config.toml
num_hidden_layers = 20
intermediate_size = 256
rope_theta = 10000.0
init = "uniform"
decay_shape = "sqrt"
batch_tokens = [16384, 32768]
Each number is 128 + 32 x the weight over its row's rms, rounded and kept within 0 to 255. Layers, rows and columns count from 0. Numbers have three digits each. The size before them is the row's rms in percent of the matrix's.

# layer 12 attention output (transposed), 96x96, rms 0.29, rows 3-31,34-63,66-95, columns 0-47
071:095099068149119119149095076205171100120115167112155129090099131093086130158126108182064136091155081102135102104137115171106140121113172128127125
092:142134069149140178156162097071151084115122103078065064160113115157183086105124176148173163176140088134103185123125133133141129116188105144155126
074:116138101169097214154094007114128159113162069133167089096116114184077134148144148100091135162126106145189109087119130152136122157157113134135121
083:192155121100170172147203101140124120115161106101154124174109122109167160129137115118152121168128105113117146109196143164111122120111045126141150
083:107115106158044136132157103144166160099117105198153136139104159118131094111116111109121176139101171142075094140075152123105102148043134133099174
076:140150081137165105090118096167111148085160089094160142134101142157091133190136119107149161077094082139117154090131136107124160105131138126163158
081:147136116096099098144157108062118116127160133133121119153138074152132143180172048151136183098120084094115174072150101173119140120066091179138111
090:116152100129130107136087123163105069154077162147106121068129119138152062099125108146030061155078149116160051164118084113107142115104134130081160
091:099111152120173152099139086147115113114127135159133079141125131119115165141211091088148089158161130136149183193136122158162138162067116144132025
079:084144112110185145130162142131124116130115142149125142119129156131169144111200229179138106104156178114082164132168125121137149145133149171106133
066:117184157128152171112152091066144108151151086053125107068126146175063164155113121133103101131098097119115110107158103142105061069126149120142107
086:119115142116153151113072135116080152092158083106103135127101122117090125148160150173129147142082161139100070160170167169096180055136102157121134
073:108153135115116212127093153104225098158157144136148110137171181120139099132128078141159122093126114187128159104153093146163108120087143160089117
084:129108126152182135121127142149130133111143135120156127113142139132151174159141165060093110162137103149133096186121160080155073190126105117119160
077:042109120075101144090106187163095106107138134113081128098104161089149161101109168119112126174127107083114112074089138170164127155158139104150092
081:154141079196202109111126133144109137141096105143127117120111104139118120160137148116174086119131102166123091127182140144181112114207134115145091
090:119109148087133118150121152128184125116173104040097102113169147081084090106082065160161112125147124088166114145117155129144127075145155170072168
081:119097148066088138155165191144093184152109080076087100118155116153112094103146116138124146135058124120186145136181115160124068157162158123124145
072:157169188106116148103164088099162164137085028101073136129118085083129152120168093115119166089131132147104164127162085127100194078100103116130150
087:133190124131168106141146160125107140135135192143067112083096127153109149133103049098099167128094112113167145131120150109171144126167133140083139
066:123117165159159148154119135120142114104077112060109114123138139107162132084110166135049101111194128125150148137146091098189177086204089118177072
089:150104177087136121123082130136149130096149107106102091102141073176135090130148171097126178115139083135095191077123115107132099085125111151166111
078:075150179209110114170105172127154135125122187124176133127106120099166092150116090113078139147117105060169068112166078174093115082153147151054132
086:092117172128136123100122160096158090157102155155107165139174137113150084133103106126133139140096121058169114165116149129148156096092116175125112
073:114075058144162165108150174154121110105159103148135120085170134078128140210092148090150090101134137105130151137067186120134127144126175119156119
088:120145126161138165164154080105147108099139101187112175153151093145186107148152176163183103129102119075089145085149138098128159115168136103122109
085:113137122107147183136095129125185186092077159134153137127122152112085152174128104170137068127124099154122124079164145140168087117106123112197156
085:141138172084110101114130156117127140193115159097140161149160122130136124164140125151133123070095105120104142138114104179093113123111143142054154
090:137121160078137170154125108167143083095116168072082192139107172120127128132123131163186066122156074149134140154114141169140132144120111143174126
089:059195127157107175097178136166127169115115165122103096134144114089123117134150149170091158110139122130086160147120169148093169150157157135054111
102:179127157150107115109139148114159145085164121129147160145215159146142085128123173153204149122140055183104175112107136140110133103135073117167123
105:139121179079132154126091114212082131134170120182162138129161150173115122166131100143099093098095186097098138187118094142146194114125117098119133
112:161114121110160137085139192129158109071143122255083155151140126128118104138159179146096198097120140101144186089116051145090151075110138119117133
118:161116151147151160112050156099131155077108116114107126096193082108112080146127165106140086170131112198122094216114143121113136186068110187104154
100:178138110144110092074180153120093122151156159144145132081119112141112147142138128141163118139155110196163133129141153161182117142118160112125109
103:180113159156104103179147176124165100150080149110083150129136130164099123111072161181085131144145161157176107135154106182105125114082137133208119
095:082135067117138101105143125152112188162143112140071125132058153157134102082146125108112066119141224176102125115133113129168114108181145141084126
111:164059190145107137144128112142146158143116102031132189130137116111119153100156123150103193099132127115141117060191180146146134143113185119167111
100:148172126135059088068134163133093131121118116083097189120125160146099155108105136175104177099149056111091160086135142116107155091139148132172096
110:196185129135074118159105136139159115103122128130075158129159107120133173079148119067126199156133143063191070134142122142177133140115100135112100
093:128087106107086082136092123158148202101091198163096118105107129081146092095137121136086117102119141185122109061116120094133176110151126099095127
087:177171177123114090123118103149148125174094084148110152138112103121163128096148159108123034094109157088072144126147149066143106139138120098151129
104:115040145127111028142188119179106110130149143117130134176107125167102108117113150124103130094118142110123144153144153149133108188101123123108120
110:085092089097120144164090097144137087099112114134094122142113146126158094091096090098152122125104144121126106121117092132063112142140184151162119
116:178092079202130069080126113107180146147114140109178127165102189166098092112133102160122125096128104117116129202147070090119100135147119140107129
110:173107141176161171152119119126170146142122116114150122183136170164095159143158099162084122134116087130131161165105059102142114160111139159135116
105:160068177110159136194121152097129095117110160140112168093070096078152119176131130094087097133129158088077121156182200146095145142085110091172154
114:139158081102195125090072061128192142144107161146127193153113154109122148179135166083135115118146100121160161104100133085108113106178123098143134
114:137114143172169109154070171157130105159164150133154099145121120171123042123143138151108077125122148062084126149105108103187135108133094128162111
102:104117173108113064067171113137141137148121112144151165136109127123153180124095106135097117112168083144143098115126117182012080103122174147105108
110:114116047134081085126138177084105129137156174138156114124107152079143132130108090066206148160095146139104105135108132052079039155137111133114162
106:099119148049127150146124125100072144149164149134116113107102111112158175112123095172161101135151187142104068109136103089216140133135160096112117
104:132141111090120121070100091109097149125125160125098124139172161161135062131104108166092100128190120136116160121091148097085182112118122106162064
094:120168143077126167130133098128084128094148085087186103105182141156149127092169118110110156062154133175100090129148130135122187159139121068092108
092:132155147138146155148095094132056166135126147117129123136087145207161133075108140061171181092097089115130130172147108084110100170160143093120138
113:135108144088087081166095125157129128121097133060167163117158140105092119137094111089135127138162164156120134163150164200116107166154171131131143
105:080105121083088147118078122092144136115133120105153144087141137169202090136136133063070164125137125116116122107102180049109158137132189130120106
109:077131163141152130177121106136090070107185097156141061122084134135120120125101135136140137190135141108144149094187159131112116115102095137140114
119:060105186124124149174128137107094127145090156106183129121157126161175101133153094132117152179084129101127162115131150108129128098134095095054112
121:155156155160141128162057107145122114128108133151159130154189142103153105107180127115150130154106163136170113181156122132156065127157080117145096
107:083137144101124142171151164095078110165143038112078100143068096154142186104135093137140135139142195103128143146139120104160129149127126140093124
107:114112121103109115114162146129134151104058128171101184104104135091109131121139109083183151111146128172108095097167126075074096142068200116119123
108:168103113121148121143154202151148127143095190061147112128129174101196132155057116110114155135172120138059105190170130090144112173111133140116136
110:110129092142133097128107106089101154115082131166072140117096152191107135130117133078086170089125158133130131121111122115124117108153188054156126
113:125118148137185142189127176074126150162123132071178111158152119121107131141194113131092111178102123107079101094161117139135129133210103128128143
108:111138106101117159119074152113138088177124153196096093122137125113182128098136118135094074117148142100155116130088116070120172167132128121077125
112:160121168161167207148061152116130135146033131098170097107146123110080142109123172065158109148115078114137106185131152128096090148138146097103143
108:136162108150135108059143136105134139161199176155154084167137168122116122155132172111199139117131105122053171112118132144063097127108108148119122
106:123070094195116135156106158100145157095184130122115112173104144125097132106084162155113146146099137135170058045074109122148108120137112113170223
109:133101179127105120118185067088140142132126134123160090159125130116091063123082099129106067116122116182106162127124149179077075158122135095142162
104:151127158137177118118114190175086114125133091124168179199123158126124169119097111129130126166160142075109116161151151153089146166097111140171149
112:109171089129119204147185125166149129112095126128098087140173216160142149083119105092125169140124100151168150120092048123132111132131126142114130
112:117144108136161172103110134097060165124107078117087144145120148121124194120122131160175182163155098089075095100097126085108200095087124113155164
115:187217146161082114091138145146108169157129086108090108131163102119070162132118152166144157114169115132169160107111079159192190116117115155164125
103:155162173113152180181117176113098122115111114160099104122184084153134122162148148115150136094137121218143130075177173126128165112094100114110156
111:091146145060090140121115150108123127096164136080132147171133133117151153134119129105083140110159140157150150088114156103098154098066097064146092
125:176139075164106096066110104150083185135109137223147154154171086170137157136138143107114129143124111143158135087088078116163117120108083124094094
103:121130164175131104126103097139092056101150141101124123096106090073097141131087106163097111164176154133127089127113166186161143132042110137151151
113:079125067118112119135176203094118132093135140119146147126092099122136158160125156168125158153163118193153134154107195150068066126175160131116135
104:176122124166052153163067132160140100110143112129192135156145112150145080165163147139111103143100171107059124132118136118164141111083113080192129
114:158104198103092141130113118162105124165208120159150134110144108154106097115166151185128121115100073077173140117155152197114146097105189106093170
104:160138093213114152113163125116105137126161101114121121182147207189123131152105124190086158092142092124162153149162138167108150176092101124143133
107:148106148088131141147149101103145102171144128116135148120156106152144176059172180140146088114067149160143089153121143131146080192094138096137088
099:194085133178143107168145106115125142133134167149127116123119092165104113115140132145146094158103152142121173131129084125186082099129119155145188
103:144103192145120121121101164125161092105139109127100112152140105121124088078172155169085113141136174131124128118158094137136136146105088110130099
105:173153100137167129088101138119081127118125148147108081105098149097143115136138099145074141135138110153191109137080087127157164094078096135167125
113:169116114165175098149193140127084079151182095134109100159133096117108108171129155156131164137135155116161145178135068148115169151122060104083156
111:127095081141045111088140151147155149098114138112110142125145141131054130126090097124109121105128131148167104118094131097158122146138129077146141
129:177171089176165084079116139133168133170159091190137087127138096102123162092143145067091128085156129134113080112164083086108116145145145168190140
# layer 12 attention value, 32x96, rms 0.261, rows 3-31, columns 0-47
091:141118115077173115119135131140173149067129083093103142154124097127112083103141130118174099127150110140146177143093059127161108163142085131106132
099:105125116175126166131079122140130113138121157153185171131131114089096064188180126153217111082145130097193116124121192118107131205069110116129152
112:126135136132161065132167171142137103159129192102101113136137133107162169034152103151144060148098132158125190190140177158146130160038115121171153
103:088078146170138106123113127161166079165145149119116135131124175133075153156114143133176102099120134164126119138081086090137163163123219128109110
111:066076151154191131168114103127109124117126117081127130152123128148162126119098152144138067058189096119186171132187112143142064142176192102140104
102:139098161128103163148128182111088085119146143128128102112150138105126139096148161113125105155118159088107127141120144161135174172169135130069078
093:162109195143134106185109129156091086080131113097118184108163137090123135144124139127125135086131103139144144069133145102126190130158172131098146
104:075164105153176149124170134036090152132129107117174125205153142103130155160141177091242111094151142123110143116194138143088107122114094112165173
112:114118119124115199169115157082157152116131140135164160079164152152163094113146171140145119114207147094133093049118153055110116130163132132083209
097:152147128139099088155193129139109140170127151109173173134065112121110116126093106124125176114151157164154121115093074131080095134102080136151134
090:144117095074143124118153154145078100137107155150161128109092134057187121088112163129146103134121127153131156089102125113139122194150088151169203
102:131159123172133084179136152111153197156137056153156179111121129073097140109164111112094160090185152110167162078133092122123070175135164110117132
088:115084121118108064134155127125125129070116147125131181126121165131165124155141184119176122176167145117124135166095168164077148108107106158139196
091:186095112111128154148152149090151216129143090094156145122061130050136106107156102074115147155139165070128094117088146111119110117072112143092136
096:153154140081152137190120097171171104204126164097130131101116118108113084147152068134100098115056069138108159102161132087091189152130196130147159
109:095053111061090133115196081077121108099145095107117084121093121097193219090155124113112148116138129145178168120108101146104121186081139154119161
108:134180068123118112106173143187125128183127123158175150151134114163169162135103135107128106107142130158105108135113049077146103180071168110182139
096:114148123117091143079114064122105129114136126162209134142082155126178167183123162149114130127157146157057122115092125132145152092150156146137055
105:085089128113113108138086130163138117080137158092104095127151118152149075063118154131130128130158076094111119145129125123136140095116135139121152
106:094085066135065127131105135159114134079118098116151088155144098081108060115134142122162065086153140090167073156125103108130105144077122119161132
093:107148158165154148128104098092064141123135132144128154166152094130182154185084146155161110141125123068122121111096128120105116149136142117125116
099:107114078165133141145125112094135146119122130140151128113129128159088137140071109113170111145154153142125180158127188162149122190164116107115141
107:085142107117094125143234110123104099165112112154128116124178116094069128140130126139169149109173125121124163200101160086106127162150141115145104
089:141143118169137176159124093177115133160132085120117071142082139119101159110093128106085093157135107145111137094165145061096115124144189123148144
095:147175153114109119174159165134157106135123129125158137168126130148065094152162086092127188117122140133126174132062128142130077130168116146144174
094:146122139110095131077133142148119119147125125111104090123076157155133124127150052101139191195114118166122124125126136175132136135073121154169119
097:125121152126108071090124105077123104138143125120094109218094159126146100104097117119125156136071165143100153172153116160136108075143144135092104
101:155148112060145136148073105083110141074135139141049147085109133132097175127132047131180157111107152125154120081135152168160107146072085131067173
092:070125063141068066108104166118108107166126103147164102112143139166146130093085172066105115094101123126171158120190084124108088168135152126079108
# layer 12 MLP gate, 256x96, rms 0.319, rows 0-54, columns 0-47
104:181089118089174105093084168119099099146187144168089136134118117154163170116092179155155176104134151148163140086065135108110102175128141122125138
105:096105074095113145190140164144118162148141131152144095118131122116156106060119135195195137187085105122147119171115117127139133113139157135062172
106:157142117161121110173040123142140111126140104145137114152131124124120177109110095160158159098097145145153156153123081082106123091111182174087173
099:160145137174137138157140123133089109152169178124132055149184146125139135127146117175152124150143128125153088119145197070108135138129083154135145
099:143128120128158120097158114108124132171180150113154181133121080147121183113141068085095165142102132093074096107100079168090090123141086142162118
090:120116092087138084137122117134127119143126131138105144137168122121152077109155139148134122122121135098080118111178091132107102091117163174130110
102:121124103092152155119067123108100144149161144110099130182083097124134125135175172125149104121125135139132128156162143023080128082142101123142104
105:088166137160122168060147123153098142065124148138143151176200119129078128059199131121111096133135165130170119131125100052130118102119176140152153
096:125144136113140118121145132131152146067116119221087154098154087082195102168132167135162193145191064114075166136113124089048163085142131133178142
094:123087102124081090116143146171103157156113152176132100177062091128155113123215097141122075147107163136120085117166153128129112131103096099162116
104:124110157115094118069177102112062144091188125123136178100141100122126130147185097141165088073085094119166136127139141115104216138177122097141157
099:049166147115121137192103159132130109120136124178139083066133105112186170161210133127161137058072167115135146134162125129119087112133075140142089
094:157215122098112098065141135145142103096109164186148095095104066078106192129146112161120153135074140059170149150116136125103113164113129137170147
107:144160083140102116130096196123145115135131097129102080152071089128189105191110178163148133159133109186164074153124126173103166131156114180116123
105:093128087112142163095127113113130216077135142148128124111147108100133170111189155096147167117051173181125120083146102133154108082123156140095155
091:138187150188059141117030149128120112104187122184074142080133104125180105150179137137115095149163138112097147165083103147153154160106132190120132
106:070175082142152159106117083126134152094096141165119104098086114121106108114153171111100134126081091161172137138124086123110139125128097217167132
096:057068086109115077115196124097080100129195118121175128103111092150133072156151074155094138105073117108122113121114116112174147101162138131080105
101:094169121102138093128130102149054157135091122159140108129152111085142108110123099125119111125164136109048101130131077066078128179217140152126139
085:110120149122147136166142133126108132083158089092116124085165124186123127169107118152162120131103114199164111104137130169142097142138140194154152
090:135094139157146095061082130141087140176144124148140175122121112078141152114129104130126096111175127145122039153167175142127084165179138156057142
096:129099110191083093071066083140132166147169155122113113164120113178157095124138127157061130144090168116136140161166138097126157163088155147172092
104:099164103146171142099111112088111212093114105151160123202122119126107093147175171128125125135119132145128094181079142056075140142091165115078160
106:132053132167213122150096166075136143113141141105148031156124065121116110114164136095107167150147100111153109119131135162155074187138076178134117
105:153074114177160163139128111104114050154141125141143126110111093171103094118113097153129157113139068088206104121140063144075162109167145123105148
099:137183057103078119122154135176099116139142173116148153101086127128159095144115155120134103110144132118142136150104115133194185115142117178171116
105:092133092158159149077176140147137129120177133167127080079107095110130122162108127078127113147144146098141116140102094127103104128188163156143125
100:168094088139192146153105108158112118122115143103149046119127136135139084107172164124084123155033145115120091176094122113148122143140163168099188
104:115130089130148134159073189094113128156175117165170119151128079158141176122160082170078160154117110123122133139130137114153147156144092133134104
104:131165103155122181084153030172104144139144160102117147089153152108131143120119099156118117117141126116122146171162113117144116124095176193125154
105:106074123068152105102134117103077176147140135160134110132130096163082114112148094155122105137143148156105059128035084106067076127137128108126066
102:116164124094144122106095149177149115126120132160216107129135122182130094078097122148138144172122160151190044123121177078144089183067135180107128
097:080128120156136154091083106102128144166151149127144159087149100141158170092120087156088122145139115163202111134129140170100206164019098152129146
097:136141178135155056145177136089079075093159145202134087092140084106133154111186102127126098147094108083117170085133096108149108165126149093130112
100:149102151093141109120112070147170096113177100122093162125197144141047149128090120136079138105083131091104107185165138184097110142129125149131145
112:043131126172110136174100100116134166100163101133098127094092071119146074126158086155089130138105135052125136084136077170120102139081133155130099
111:094094145105145145149182097154108121140172125155103139108145082185154064157140108154113154143106111151091179144160154096123120086117122162082100
105:133140135165098128120103087078168119077142142155187174111076069134160109140189133062074096138105117158205126135126137039100072098117118132143129
110:117137141140073131103174096192128167110152117111099188082109109172084091074090113124095128162141186136136103123173135134109131181120152156142134
104:075088095173186162091112119113142150112097125140181132122139135145108071116129172185113175148122163145167105113150095127102120173162161146112145
092:158087074145141115099206100127156136173148138155109108131089152096136110095122131133158149166130161074160098156129112119135146140055107132115163
096:066115130065095135054101115117116172146159199138125086144184094087154128112123141125134147133101143155128142133109133094190086167172231135159138
090:138122164122113180200084128132059108137199138189133152124151118077136096113149112129078134100185117114123160160122128140127143120141129110088119
103:091141084067157098141117128120094085139139092127096152124119125152072066070154137159154135114128094178142155167119128175082134136161086133116114
103:132114136111130193179111128154100138128134050129139102103186164200106113148170117135031111111117166147118165182134130108135126221154127141141159
110:104124153121126082164086121190101131034168128184159128128140095149162143116101120131190086175116113103155152133183150160113091111124130177140118
099:140151097122138222133138113138105187084072132207118088173173182096156105158129089151106151185099152167125074123126131130087123073198140144086068
091:074122149114155115117129120125143193134179109107161148146191129108147046125154167142131163156126163100117146141114175104070124075152150089032113
097:098173123126118137133158140180133138066153096138143149165141122116131092109152164147162079150092153142086075187142143136099111121131151175045136
092:178126182142122049127096141073084133110130066144128099124140106193145138154134095099120163103108100121077113161097086148154136181112129124158225
102:135129138082172098137136054051142102147154161146066111102158125144105108134170151165116111126122121157144137136129130167097177179151130141136125
099:140143109140192110133117177122104125144128080140107127165098151169137149113114195129082135152111160134062038142115131138061132163165135151074168
103:167102121170112128124108079072101095136154042183135145111126138113118144121095118186137181131068094118152117149155124127106103166124166132129154
097:154140076141151134119123135143136164137107169144077126125108077094142092122124201099107186104088158109100129078120081106135161109156169168083185
098:126118158104120129140111057095115079098130098113164159097120082125121089067168167080145091130107161156099152101118083103126126120039162134108132
# layer 12 MLP up, 256x96, rms 0.295, rows 0-54, columns 0-47
091:170135124078111132113191162145112136112138128147140124088139154120194151073146131174087097141141107142110099145069172093076118077186177144105161
101:108111048109099116186112107101095130108146116112206127145183165095147152148133148155124108184163148110116090122176132090140161114154113063181065
105:162076145174144070105122110179157137172138197100120153130102110144134148197153071094093156158121158073161125157160157134122115128075150142160151
106:169137138158177064143127161203121149056138168126180111126135133150134160160141128111098181155094115070107145092148115089083138125110121121084145
097:125112153157066064084062117184220144120125158149167127137143120109111164124100185108105113145184178171141102119131107099120126154146114130166098
097:149118042104114128126146157135122159133157074087095136113123156088155170114132120098063155147145142087120157146140118105216171153097104080134182
099:090149147159114111100090148175134109131211115119158042140109175110169080148133115150159126152117096126168149164105131140158066122185147085127122
099:133150061103119104155126199124144128161094108116090073111144097082175107136123088145154185119190104076091172126085105150130145153054125154129097
098:138142092086082101112132162133137143133156104172079165144106091159112130176166140158091058142119154090188159111141190143160137078142111099120141
098:085134137113093123159154079179129149030142076146135162192122116133167152098138141120084129073145094113095121121112129103143141098167150132096122
103:137116157103109139131141103190171071105121158127185137099087114120165196178117180125078086088144160140108132118125147129101178112161174178115137
099:100153144127154190095113122114156055114085072124101055110124161150099126104087133147110128122116120162135067172156101105170128181136177144105187
092:114120128143101142138147129100098116084091077112094121128151105138142114098039113117159139144133099145127130160112186113141140122152080163127173
104:139200146188100170089162102132138125081107156204088186128100114122168129167117162093192102123085142134143146089146095146112074163162165112140135
111:133072163099176129124102115140052124154114129102123143158163158135067103140134106121078141177168155118140156167148101136106104163123187131164139
096:124121113112105111123148128178111107064101136131105158156146142201053113093112131089156066141093101118163080130215157151117120125149150137180156
107:073075092128085168121090132120108174143126143143152130077192108121054125090131095110185124117082111057108138110103123129143155138088097128113156
096:136140112103114070141160111175126103134157161144167174053115140162111133125082206134139138148140145158121118099106130115178164088139130125103144
105:115081109111158134154058121161095161184126184150138091157146132153078133087186104136070112106173160125129115133110089140078177157167139105141118
094:161117108168099061073120125138148110180102101173136146162136064163158084128095165132133165083135131192157115187054134154060072145142117101120194
095:114100111171085129209152129127122124135158148110149128142090169165110105100082137120101145094192164186125131133217129130077161150133162164168121
099:077136152156131136099186128123114055137152170137123110128121128141141125174115156132114108091115080135127089144108152136114106131201115138114136
105:106139149115121130131152089133193079068122139136107092104096087135121154179159114122091163132150117099120131123125089130113148134117178105167101
102:118129113126117165111114118209111195125157111143140124156146146123104083087141124164133094159150142132119071147098137166141125142197142112105225
095:148133165147156157102139073134111184164122117137119188141088144149192132139191097117179104126119110129166069126180128112154102145163118107152184
093:100130100115133136140156090129131123124130097100203081143149153173159163148189143173130133162175103096061096116133077103132166142159145086126179
102:083033097111138101124153112052145157116111170160082103099130112108158130100172131096099127173120166102108168140170118136141174134120151119110174
095:133154153108119118119061124129108093101155195130168106183178137089096104116129119143151150168139117161117162163137123134082172199081117142093172
103:087141098115143165125095117119155173110097150161133107106129155094106126107092117162144191156154135138050085096033109142101167157120164142112114
104:148097148161134173154122126130148069020112074144163126147090092145156121066153104097120126168072151165135110095060174136142102095165169128126123
100:060116128147131146164115180081114125188127085096119132166120142126146190159179101163126099091091142118142161182119069110097119083108112104143101
104:174105092140129151103102079089114133148107109107097099131122145126096092108064113106055084084130079115107139144121141140066103148102107103160190
104:143147139093129108108131142099141092169158158118093101138116161155118099137183126027143140121113107111105117113094077121155129129117140180197111
099:077142095112140149119143084114129143130118113088125162172166147099061134139106088117024125159198126186100109109094143061109120143150115116183128
092:197068150138159100150101139123132113090099074119150097071102067115171115108125111080136176095142074128097120197135127114106108140140125121206104
098:107102130115165176083117117122138128139139119125095146119150128074134204160149104130099107108130056092138133120137108170076136041088114147119150
104:123161125166187130162127171125093091114096127116150133097134095180109203055139156154128160121153124095110149164174144143158169085109087128127126
105:111169117137154087099107156141099163073121110138098182078141116125142173124094174118132169128142124132175176159187103132192175106117112123115116
103:132082124063132130118114111125137100169121156159165161155129113113131093146103134148139081110077180101110167136133055109166089130070102077116102
104:112144126121186108122150147106177151169136169097153097125170090131121130188133084110190087115153052138118147117096199016102095123124116116098150
097:179083084194156155135132135103144135165179157147055135153084127111133099062082132081163140171118083118130084117134090158119061116085091135124103
090:156189154085090100085167077179081073178125072116126108089110073093086126151089153152125076109139104101129152145106208111138126038141163132144157
099:113140139184163100130178136186153177173168136079161100169092127133112137148121129161095090135145128116096093170147119074078147145152131128117138
101:158120133158093140047089134141181156094154154128184120124084121040127103084083172174117130109167112102156128112130164153108110152171130137109114
104:155168137109156203108129156131150106149062128106140139171157152110139130146129216194128164129100139153137126144099172064103139137200136144150137
111:089172109097173138103143122147145148107088112143069161173078132123081161149116138127121125128113148073112091086076175061120097106148109141154191
101:137134171142140124128157158166169096024202177098132083112102127178128051142136120098097137150107173077133169144126096079169126147116115091169131
098:128139145131106175119057118057138059137069099105151074156095154172114156074118139128117104161065116134135138137133098186111095153095106162167095
098:105064168114123167167135116131165141107133077154115168121142142119140113151114136189118141133089098050154100175068161133132140165166155120150096
097:146125161166146210180114193116114155121127104146058112102113127153136104174141161163127177073153109128173151103158092152115108150152079155105105
093:150216123146177122141181138127124176111126159151150093115113145089172154178131102192093159124094090085122164162160158146110172206154100151148134
098:084138128174109171141105125079132097057138075111111116115087118175054127102142214147117108092135161123139153089089163145106153126062102111112079
103:101095124087142156142147155081111120124146055147153169168212162168155174158110112176159127158174115130150184123107090179130073133154125112044124
102:158191135098123136067127170114095056148100125087093133107142053165109166119119097133117094136131103095154151155141183125133169090132109185131126
103:143143053060109124139125153144169159065142128167085173162119116143116158132101114162153096097121115108112142163095090195076105127162113160132101
# layer 12 MLP down (transposed), 256x96, rms 0.295, rows 0-53, columns 0-47
097:153088170117133104135068128135025124176178148122121117143108255112154140133120187123134110111165157103102085132119140080148162110121088112160083
095:161195158075124189074103121084156064132125104120091161111140097136141182185126115098135085120152136114195122124119145123170115129149133126150112
104:099159111129093199086112136092169173101082097168178168089125134142112166130091104121126162132169108164107126162132161104117067135090128166092153
107:159133098124089143108094112153186109104181105128187148086111152170157130140099128125105122133112132144084152184126054158070081131144096112119152
097:186127136110094160135093082108177176139151138132094157099109170069138096168142146077181112124090124194089158075113135166073116153099110142186131
097:113148089122157133104137117161178151185140155105110097133146059101098063148093101186149084124173146140075126113119142179175106119086146203156117
097:116164100131118138163093153106113111128151105192125209195127059150161112166138168133138176151069130106155160149145143083131188119074110129152138
096:164165104085137139112163166171145089140150158133092111136111147149127148087089155132161166160050133126136081139100163159112139166106111121122073
096:129149129104133160135130075116074105104142232156094101176148146081151113150121141111114111136130144089156118060076121164131136120125121064169113
102:142123153136135156172127130128179100070167126117193134114102204147141149138128130161155126069144103160126147147108077117144024140139082182094087
105:097116129146158168088131170178078131062135144125124141125187159171167127122090081128129187154172125147151106146135132129077129177154079085102115
096:090111117173102115104135104124144167098139095092131173125147129106171045117164080167164111087113083237132122153121140114093154108151137105104079
094:117118125097158139134168089139109175161089135075139173167175148178113169153131096129060111104128109164137107135092151125074161137138221143031100
101:103131114189103145056138159130064109104106124107054111084108119168190127129171098155127078081066167119120119142147128134089142204152106084125113
107:179070135136185098157139090190133118136100178128136121163054104094175129111102172120150104156105119138155117092192131124136148118163097106165143
093:125114123135205083141162167169118097130095139139180130071150093180138174065141108113144111153103102052123079130181117119116103156104100068102129
114:139132118195115097108113111090157114118149158098116130147125132125144113146123156093155143117159178113104158133093107129097207144123067114113124
093:108099191166113169074142122143109140156102096099083149147134090144186120185178110146148148182130053170109129135096050125094096087094150039094112
104:077122153092138119143069151137052168123113118060128100120170136044114132179116053110075129109156174123069150124154124122171119157164127101163117
092:080120150156184197143066120103163140145124130078099147099170184133145133151163165126130137156158112146202139069165157146203103137111114168145134
097:101087077143152077150133121198092118116134132082132161162119121165122105128047117080143158135189114132121064125124160128072139171166102137131121
103:124152081165076104144104103072093081104138152149107184089187182145155106127151126111122141145087099136110128135128075139092122142105129165081115
108:095138074121083125113156091112235121076107121178147120119124186129184120121120113141141119158184081183098116134145083098148176101101148099093143
102:162144165110108169132081093107112127093107112145146172126147162161113155124074166089092132118151118117111185139192136111143106085121178159132147
098:137191191083117148100163192141087154135103142135042170131148133105114120169145183170146112130149168126110129159077122077131066100112147181126118
095:081131090173115193115124167106123133109176120166115114119148100124146184164171123083176150126141172144157143137108117174162154128149129162150086
104:095109127132119200069157149138074187163155113098078139117187215065120096133129091136081137114163155134094158153095112128140101081134126107086173
099:127168193133087136136116089147106126165131127221154135121099149115100183110158129171166121137148183072065129140143151137148139138144131118068170
094:091152109117140150076138122090050151150117136149141143131174098118115156149092097153126189104100199154107126137074169098088097103079121101125111
098:123144135119125153169069099133141161143128094197078039152124118069132126137125112118093106131111067174104123131190153110130120109149157049104167
102:154138087122115133124130114176132114096079145113199159143129068170147174128130114138162164149105143089121135142135106106081146158154113156159087
099:116080154121132190127126122118167192116089120141147110144101149166112079074100139141084123176049155153177125077102120139098115142092128161112093
104:056139080135158104105136138109109173113140135134144149142122118231182138150150118179105155135123166181118112141126090163121070129167132047181160
094:142181102135087071154154131093108177093100107171140152105184154118084152139157149150078145171146063106176083149119131173072116165126121152122125
095:160086071184077157126094133076135092162059127122125129099148063131100101083151109105169177154179095186175147147113151096103117125062141155124109
099:109068080110147106107096110117099079141092108127194162147122176116097171093131136106118162099147077198145106135115126072102148096171098155128120
115:113142093095182128117121098103127153132140089107167116115114236115101190119125179114150131146134127140165122136125111167161163092149152113133139
095:105158114127135145104105143191073158128153118177069054137161176075082126120204152174114095135143128101080123111111117155123115126112132137071162
104:122110114114118095151180136124083145114122124186115113148113068158098105123120118107103066139137186114159120101139159077109186124136151051142086
104:169161097145173118161111135065251131103155061162099118116135140079119090105179126100159189120128112119154108156103088115121055124114182168177104
096:131097098120119065139125142122108107143056101133130156149101065096132111049172089142132091102083105141182123142190160093129139119098072113075157
094:142105137125055192168118132056173183139140135135111146125082143148140150112136108094202129188144177140106127152128103128091105189086026186116121
097:143119085167171079137103130157080132141190163191170056112097145152137061127136155156138164094124196169170128108080109150171125157085152137142106
100:105136118128139169146065134133117063209127121146126077135129063181144177139073144173117155198092159105157103141210124176132152191126105130101162
104:093108112101152128161106149115129112130158169130164156177080143081107121133129103084160125191077100106104118110192078076157083131152099151145125
104:126070073169172163060154126126143166163148159097173150208163106140155119076197155194090114107141151169141132121067129146137121093095122084134126
104:163082115129164181208138125127111116121157158109146166185168136122108104093119103157120151135104085110116093163089050156099089126142168169118119
096:115117114105133121150142146131202151131063098136144146128119147134111135110090120150126153141128082180108124144151153127096108156080123165064134
097:130104166159166153075222134116062128118118128150102182154153088163161080126108030144096091096066187076124115153113114096167150182152149104080136
103:217105150163133158068129117131060111168134089047164122121175115118136145156090126121141164092140125114118086172149104155154121165086058143138141
091:118145165143102086082112141170122110185133139085096187090089143204154135157142089177139128165131134078145108154092176052123145158175119180112161
100:112139150127137091112168095115200129110150134150054094153112169156110123182160174091159147107085082155090078118091137094085150150148139157136130
107:066130148137110134048119139152139098134103145111150115143149071124127116116126079146110156073110110162106150155154113144168118087157156090125159
096:111241090189081093068084117102074157101116124117123140121133150154143171179124119100098169124180151190144119138141091099158111176118094151089116